config.toml
n_layer = 13
d_model = 640
vocab_size = 21941
norm_eps = 1e-06
attn_scale = 0.125
bias = "none"
init_std_qkv = 0.0139
optimizer = "soap_variant"
lr = 0.00541
beta2 = 0.99
lr_head = 0.00539
decay_shape = "linear"
final_lr_fraction = 0.0
Each number is 128 + 24 x the weight over the matrix's rms, rounded and kept within 0 to 255. Layers, rows and columns count from 0.

# layer 6 MLP up, 2560x640, rms 0.173, rows 332-351, columns 480-559
[[110 148 109 170 126 117 146 128 129 184 160  86 106 147 104 115 111 160 154  98  99 112 105 140 124  85 137 123 136 109 130 135 157 117 152 124 113 125 131 122 116 108 127  77 170 135 131 104  82 101 106 144 130 160 128 114 143 119 126 111 132 127 174 157 140 105 128 141 158 159 162 122 133 153  99 113  92 157 138 133]
 [128 113  98 125 166 107 147 154  84 127 119 123 138 128 127 125 151  89  67 165 142 166 108 126 149 140 129  97 131 113 124 131 114 132  99 164 120 137 192 118 139 147 117  86 158 130 156 126 128 171 116 131 160 130  80 119 141  94 158 133 125 141 124 141 138 160 117 143 135 131 161 105 181 156 140 144  99  62 164  93]
 [129 118 135 122 120 111 131 119 151  97 102 106 161  95 142 122 143 151 138 116 100 154 132 138 143 133 110 147 113 129 132 144 140 127 175 142 117 134 121  98 119 147 108  84 106 154 175 116 112  91 124 133 149 122 172 142 137 126 125 108 131 150 149  98 155 109 179  97 115 122 140 143 112 169 140 123 106 131 102 140]
 [124 143 113 113  93 133 112 144 148 151 137 132 140 168 140 122 149 130 144 148 112 138 143 121 115 109 117  79 127 134 137 122 153 121 153 104 119 115 151  96 137  87 134  91 100 163 125 142 127  81 111 160  97 118 157 111 139 129 125 137  86 132 144 140 103 180 149 119 137 106 127 150 102 143 112 124 145 149 136  93]
 [130 118 179 126 134 151  86 124 125 150 131  97 126 160 115 123 119 132 117 111 123  86 114 125 152 139 147 117 132 106 158 127 102 122 111 160 122 133  96 140 145 122 134 165 128 103 173 107 120 133 117 101  97 108 151 116 176 168 174 111 120 174 114 125 135 159  82 106 117 157 143 195 131 126 148 119  79 152 112 116]
 [126 113  99 162  60 113 123 170 158 143 116 127 135 119  97 139 105 105 119 153 121 133 148 137 136 100 165 159 139 144 130 161  91 124 115 105 124 102 107  97 169 162 127 140 127 135 112 170 128 176 139 140 104 131 132 173 107 113 155 112 126  74 131 123 135 160 192 129 137 157 137 108 107  94 100 131 130 135 118  65]
 [133 123 121 136 136 117  95  79 160 125 107 119 133 153 137 147  82 162 122  94 148 121 142 135 166 149  79 139 104 164 105  96 127 145 118 121 149 149 141 144 102 141 142 153 136 102 104 133  96 149 127 139 148 120 159 124 121 161 131 114 134  88 115 109 167 134 139 112 145  93 138 109 143 119 152 132  97 171 145 147]
 [139 162 142  99 104 119 171 140 126 144 121 180 149 100 129 150 154 151  93 176 128 153 142 127 136 139 126 126 131 195 154 136 164 176 158 144 135 107 140  99 132  94 156 141 157 157 169  99 154 150 107 141  87 101 121 132 119 115 159 143 155 118 129  73 127 134 127  89 177 184  98 119 145 203 164  92  93  80 124 149]
 [118  87 116 132 167 106  87 109 165 123 119 188 140 151 136 123 103 115 148 112  87 141 145 111 145 156 101 134 106 141 178 123 156 122 137 116 101 109 147  78 102 156 150 143 133  96 134 165  81 113 112  96  88 145 155 127 109 114 115 106 115 115 115 103  96 147 103 138 126 119 135  97 106 111 142 151 110 166 151 128]
 [134 152 144 139 122  84 156  99 138 159 115 128 133 156 137 134 135 123 173 139 148 102 148 139 134  92 141 129 142 117 130 141 164 123 152 119 109 118 167 128 144 128 176 161 124 142 157 163  69 117 144 112 125 146 108 110 131 109  98 137 141 138 147 124 133 107 116  71 160 152 150  99 112 129 155 129 125 117 125 147]
 [106 118 105 150 145  95 155 159 147 109 140  93 114  93 109 161 125  72 139 151  92 147 116 136 116 135 115 136 114 107 140 153  95 131 121 117 145 130 141  97 134 132 140 119 120  80 125 123 144 131 147 133 114 100 123 139 154 124 132  60  98 111 163 139 147 152 116  95 123 173 105 129  85 113 120 104 125 132 158 118]
 [136 117  68 166 105 148 142 121 117 151 134 156 125 123 128 136 138 136 162 176 150  94 169  82 153 108 150 148 125 122 115 152 141 120 137 158 137  97 156 122 122 130 108 114 113 121 117 121 160 126 119 130 176 122 137 123 130 165 121 168 127 147 159 142 118  95 126 166 110 127 141 140 158 104 146 125  84 120 114 146]
 [ 95 150 114 133 107 133 120 139 149  94 148 119 106 138 186 110  68 126  87 104 115 113 145 124 124 126 108 132 145 103 120 142 122 112  49 124 128 126 117 131 116 143 138 132 124 124 118 160 144  81 174 132 163 124 136 137 182 109  82 117 104  96 130 113  90 117 144 158 116  92 125 138 131 140 163 131 128 139 149 148]
 [133 156 124  91 104 151 150 115 119 143 104 143 115 137 151 168 123 148 136 112  91 134 127 119 140 131  77 110 120 125 142 119 122 110 120  97 154 124 113 115 133 137  91 115  96 132 116 145 144 131 141 162 151 139 124 140 109 126 165 122 113 160 131 128 121  85 129 118 134 142 109 118 120 118  95 166 121 111 106 127]
 [138 182 132 177 147 146 145 145 141  94 108 124 116 107 143 125 110 134  79 155 113 142 130 140 123  95 133 132 139 121 131 175 142 100 161 146 104 146 171 143 104 158 109 167  89 115 149  87  95 118 123 106 128 130 186 144 103 139 143 159 151 113  85 170  86 142 124  94  95 135 164 115 146 139 165 152 118 150 112 120]
 [114 136 108 145 121 184 129 172 101  84 160  82 123 104 121 145 128 120  93 157 111 166 116 102 175 125 140 136 142 139 134 102 109 155 132  78 132 187 119 146 209  98 166 142 161 141 102 114  96 119 124 140 121 139 134 121  97 105 124 140 151  63 141 139 130  80 109 122 101 117 121 141 129 109 151 125 149 118  92 133]
 [156 119  97 122 140 135 104 157 146 109 130 160  98 116 122 137 124 142 114 163 170 107 143 137 139 160 186 123 147 117 124 140 126 152 132 130 112 105 107 115 166 127 124 100 132 136 155  93 118 157 108 138 156 108 148 113 105 111 134 109 136 109 112  93 160 152 134 108 127 150 156 129 127 167 137 132 136 120 142 144]
 [121 133 136  83 164 122 172 114  96  88 125  84 132 140 129 139 102 128 143 119 178 139  86 145 165 117 156 105  97 173 151 136 132 109 177 102 127 140 114 144 101  96 125 110 117 121 170 147  93 126 147 160 148 136 128 164 163  97 116 118 114 162  93  86 109 104 150 146 129 143  93 141  64  86 117 116 166 114 140 107]
 [119 144 148 133 120 129 133 103 156 135  91  80 127 141 126 150 119 115 115 101 141 130 103 103 145 168 106 138  87 139 115 165  99 116 121 126 134  88 132 126 135 168 142 113 145 149 122 106 127 129 154 119  97 158 100 161 145 131 158 128 163 129 120  86 109 162 149 120 111 111 140 123 137 145 115 144 161 126 143 107]
 [107 145  80 121 141 110 145 201 112 142 146 133 115 155 143 123 100 134 169 123 142  75  87 131 155 146 167 152 110 100  80 109 126 151  91 108 144 134 159 132 152 119 140 148 138  73 104 111 157 110 112 139  99 120 115 124 122 173 122 103 135 137 133 117  87  94 138 141 128 154 134 154  96  73 109 149 117 102 130 156]]
# layer 6 MLP down (transposed), 2560x640, rms 0.172, rows 332-351, columns 480-559
[[107 129 119 142 146  95 115  76 154 124 195 131 126 115 150 147 104 137 115 102 142 149 160 108 135 128 145 110 125 137 165 134 102 108 136 151 126 133 118 144  87 115 153 169 156 137  93 115 118 130 129 133 102 124 113 130 110 130 131 156  96 131 183  89  80 149 151 111 134  93 147 113  87 157 142 132 132 169 130 111]
 [168 138 169 151 106 139 167 119 170 148  96 149  96 126  94 101  94 130 133 107 130 133 148 138  95  74 184 113 115  98 163 151 155 130 122 128 115 115 170  89 109 117 129 138 154 145 102 101  79 108 121 116 111 136 149 125 140 162 113 164 121 110 140 132 120 102 140 129 145 139 107  94 134 137  91 152 101  73 110 152]
 [ 87 105 125 105 140  99 128 134 138 126 142 146 166 156 148  96 122 112 133  83 114 135 139 121 128 147 113  95  98  83 115 132 103 129 159 128  68 142 131 127 151 118 116 126 131 116 156 136 158 104 132 105 167 147 127 165 138 144 103 143  51 139 126 126 172 151 126 102 127 113 128 164 128 116 114 120 134 108 113  73]
 [189  98 145 151 130 103 104 158  89 106 127 132 144 123 157 103  93 124 131 143 114 158  98 175 130 176 108 125 116 130  68 180 128 155 164 153 114  54  84 179 100 142 123 119 107 163 130 143 136 168 116 113 122 168 106 119 117 174 154 141 128  93 137 130  92 104 118 131 145 136 107  86 153 124 155 151  99 141 185 139]
 [ 96 116 100 173 134  86 136 121 118 133  97 144 124 122 108 105  97 158 168  99 148 161 103 130 128 156 125 168 112 130 174 161 151 139 160 126 151 120 129 140 124 137 128 129 116 111 154 163 128 131  78 106  95 145 165 109 138 104 114 100 147 164 146 140 108 136 113 112 146 109 120 137 116 140 109 128  98 140  92  80]
 [129 127 119  90 101 113 123 139 133 160 103 184 144 127 130 168 154 184 138 126 107 133 162 122 107  90 135 129 146 161 168 181 131  88 139 100 131 147 144 144 133 151 156  99 115  91 157 116 151 118  91 135 100 118 128 122 144 133 108 167 136 148  90 155 107 154 112  92 116 123 101 155 138 122  59 106 102 150 170 115]
 [ 83 125  64 117 114 135  88 111  84 139 172 121 150 106 121 143 139 104 145  88 128  91 101 153 112 145 134 136 157 110 100 126  91 130 114 103 117 117 127 114 121 154 134 126 132 136 124 101 186 114 144 124 103 133 163 137  83 134 118 152 117 129 169 134 169  79 156 119 120 109 153 135 130  63 116 127 154 173 122 160]
 [151 139 144 121 118 136 159 106 118 155 124 151 153 141 149 126 140 150 135  64 105 160 125 155 128 108 134  94 131 126 152  77 153 143 126 133 130 105 144 106  69 120 139 118 103 156 115 160 152 139 144 169 179 135 147 132 106 160 102 116 173 103  92  84 148 101 138 156 162 112 140 127 127 124  83 160 122 128 129 126]
 [109 188 110 118 125 122 129 137 114 152 114 129 126 118 116 160  93 161 128 113  90 138 146 144 107 139 117 103 125 104 136 140 105 133  95 136 119 106 124 132 121 131  99 164 142 155 148 141 122 120 149 110  97 120 151 163 112  87 152 125 131  95 108 101 114 101 139 112 164 115 116 146 125 118 140 117 136 153 128 111]
 [ 85 133 136 134 113 114 127 150 139 129 150  84 137 176 146 120 142 134 142 126 145 106 133 117 166 136 100 133 127 111 152  82 149 135 152 138 139 129 127 124 115 159 138 123  97 125 114 149 129 143 119 135 150 119 181 111 114 129 100 109 120 146 136 180 124 106 133 109  98 117 148 122 112 163 144 130  87 184 140  84]
 [153 106 124 102 118 118 139  90 157 145 161  81 158 135 114 110 145  82 161 121 129 114 139 128 109  97 131 143 124 129 167 114 129 104 124  89 103 118 170  97 113 157  67 102 111 146  99 106 129 150 160 145 145 133 165 144 159 172 175  85  88 119 146 164 138  44 131  80 152 109 164 178 129 138 153 156 114 134 135 127]
 [142 166 123 147 171 163 140 118 165 118  97 125 115 147 115 155 133 124 176 162 143 123 117 134 124 168 120 121 167 129 120 133 160 120 134 152 136 142 165 123 128 109 162  93 134 107 145 125 130 121  98 151 109 134 167 141  95 120  79 121 120 142 126  92 103 165 137  60 118 150 140 162  94 158 156 106 106 108 108 123]
 [166 124 109 109 101 140 183 148 103 110 135 132  82 105  57 104 101 113 111 144 118 122 132 122 129 109 130 162 118 153 152 144 118  97 104 115 118 148 133  98 121 124 110 161 135 127 125 129 113 115 133 114 120 162 123 150 150 133 100 142 104 124 128  87 115 121 104 121 149 111 150 138 135 133 149 163 123 103 122 130]
 [109 148  91  78 149 132 117 185 108 158 179 107 177 107 141  74 112 159 114 108 101  98 145 200 133 106 128 172 112 117 133 136 135  88  80  96 156 156  78 192 100  90 145 146 128 104 188 123 134 126 108 104 160 125  82 131 122 131 135 156 159 115 115 137 117  90 154 135 154 104 129 130 156 178 153 110 126 131 148 119]
 [124 127 125 123 141 130 121 148 130 101 105 139 111 156 148 132 130  92 134 147 109 138 131 159 142 175 103 130 121 106 136 100 118 125 150 164 171 115 104 123  87  96  88 161 137 114  87 124 124 118 120 124  89 165 114 141 100 101 121  91 109 100 132  96 136 125  97 105 125 145 104 111 109 121 173 120  78 113 131 145]
 [153  95 154 146 128 173 123 125 120 136 147 161 167 110  90 172 112 139  93 101 164 117 124 131 114 117 155 127 123 116 116 149 179 160 134 134  78 125  99 123 118 121 103 137 154 115 129 101 138 109 143 168 144 110 143 129 164 123 141 107 135 115  89  93 124 122 138 124  91 137 120 168  98 144 141 152 141  99 103 108]
 [164 134 102 132 113 122  92 121 125 124 125 123 127 127 111  92 101 154 146 111 162 158  95 174 145 115 147 114 116 146 155 167 130 118 121  99 185 123 158  91 152 133 122  97 103 128 121 108 137 167 133  95 136 106 113 152 137 159 127 100 134 149 150 133 151 147 110 128 111 171 115 101 130 157 113 123 131 129 114  78]
 [141 111 117 150 121 117 125 121 120 133 134 170  84 136 100  66 168 119  84 115 101 114 141 124 140 144 138 135 130 166 107 131 116 143 132 159 112 134 177  99 137 139 100  97 117  99 109 112 167 115 139 100 103 127 137  96 104 121 145 137 134 129 135 128 131 131 119 113 129  87 145  80 138 114 134 166 120 145 116 136]
 [138 118 129 121 111 139 165 137 134 131 140 149 144 138 117 110  93 113 128  94 101 150 138 129 118 111 139  79 117 125 102 133 126  84 110 106 102 103 162 170 160 109 130 152 111 161 165 126 103 139 108 147 145 145 142  74  98 105 139 112 130 109 170 156 129  95 138 138  95 159 117  93 137 112 149  95 117  83 161 141]
 [ 60 108 113 136 142  90 128 143 139 176 137 113  78 145 124  81 160 116 158  98 123 102 115 112 134 140 136 134 137 153 151 113 102 136 152 145  91 101  77 112 143 126 101  99  93 143 122  94 101 143 114 114 121  82  91 161  89  78 101 153 108 162 152 124 141 132 146  99  82  82 144 106 154 134 101 128 126 145 136 117]]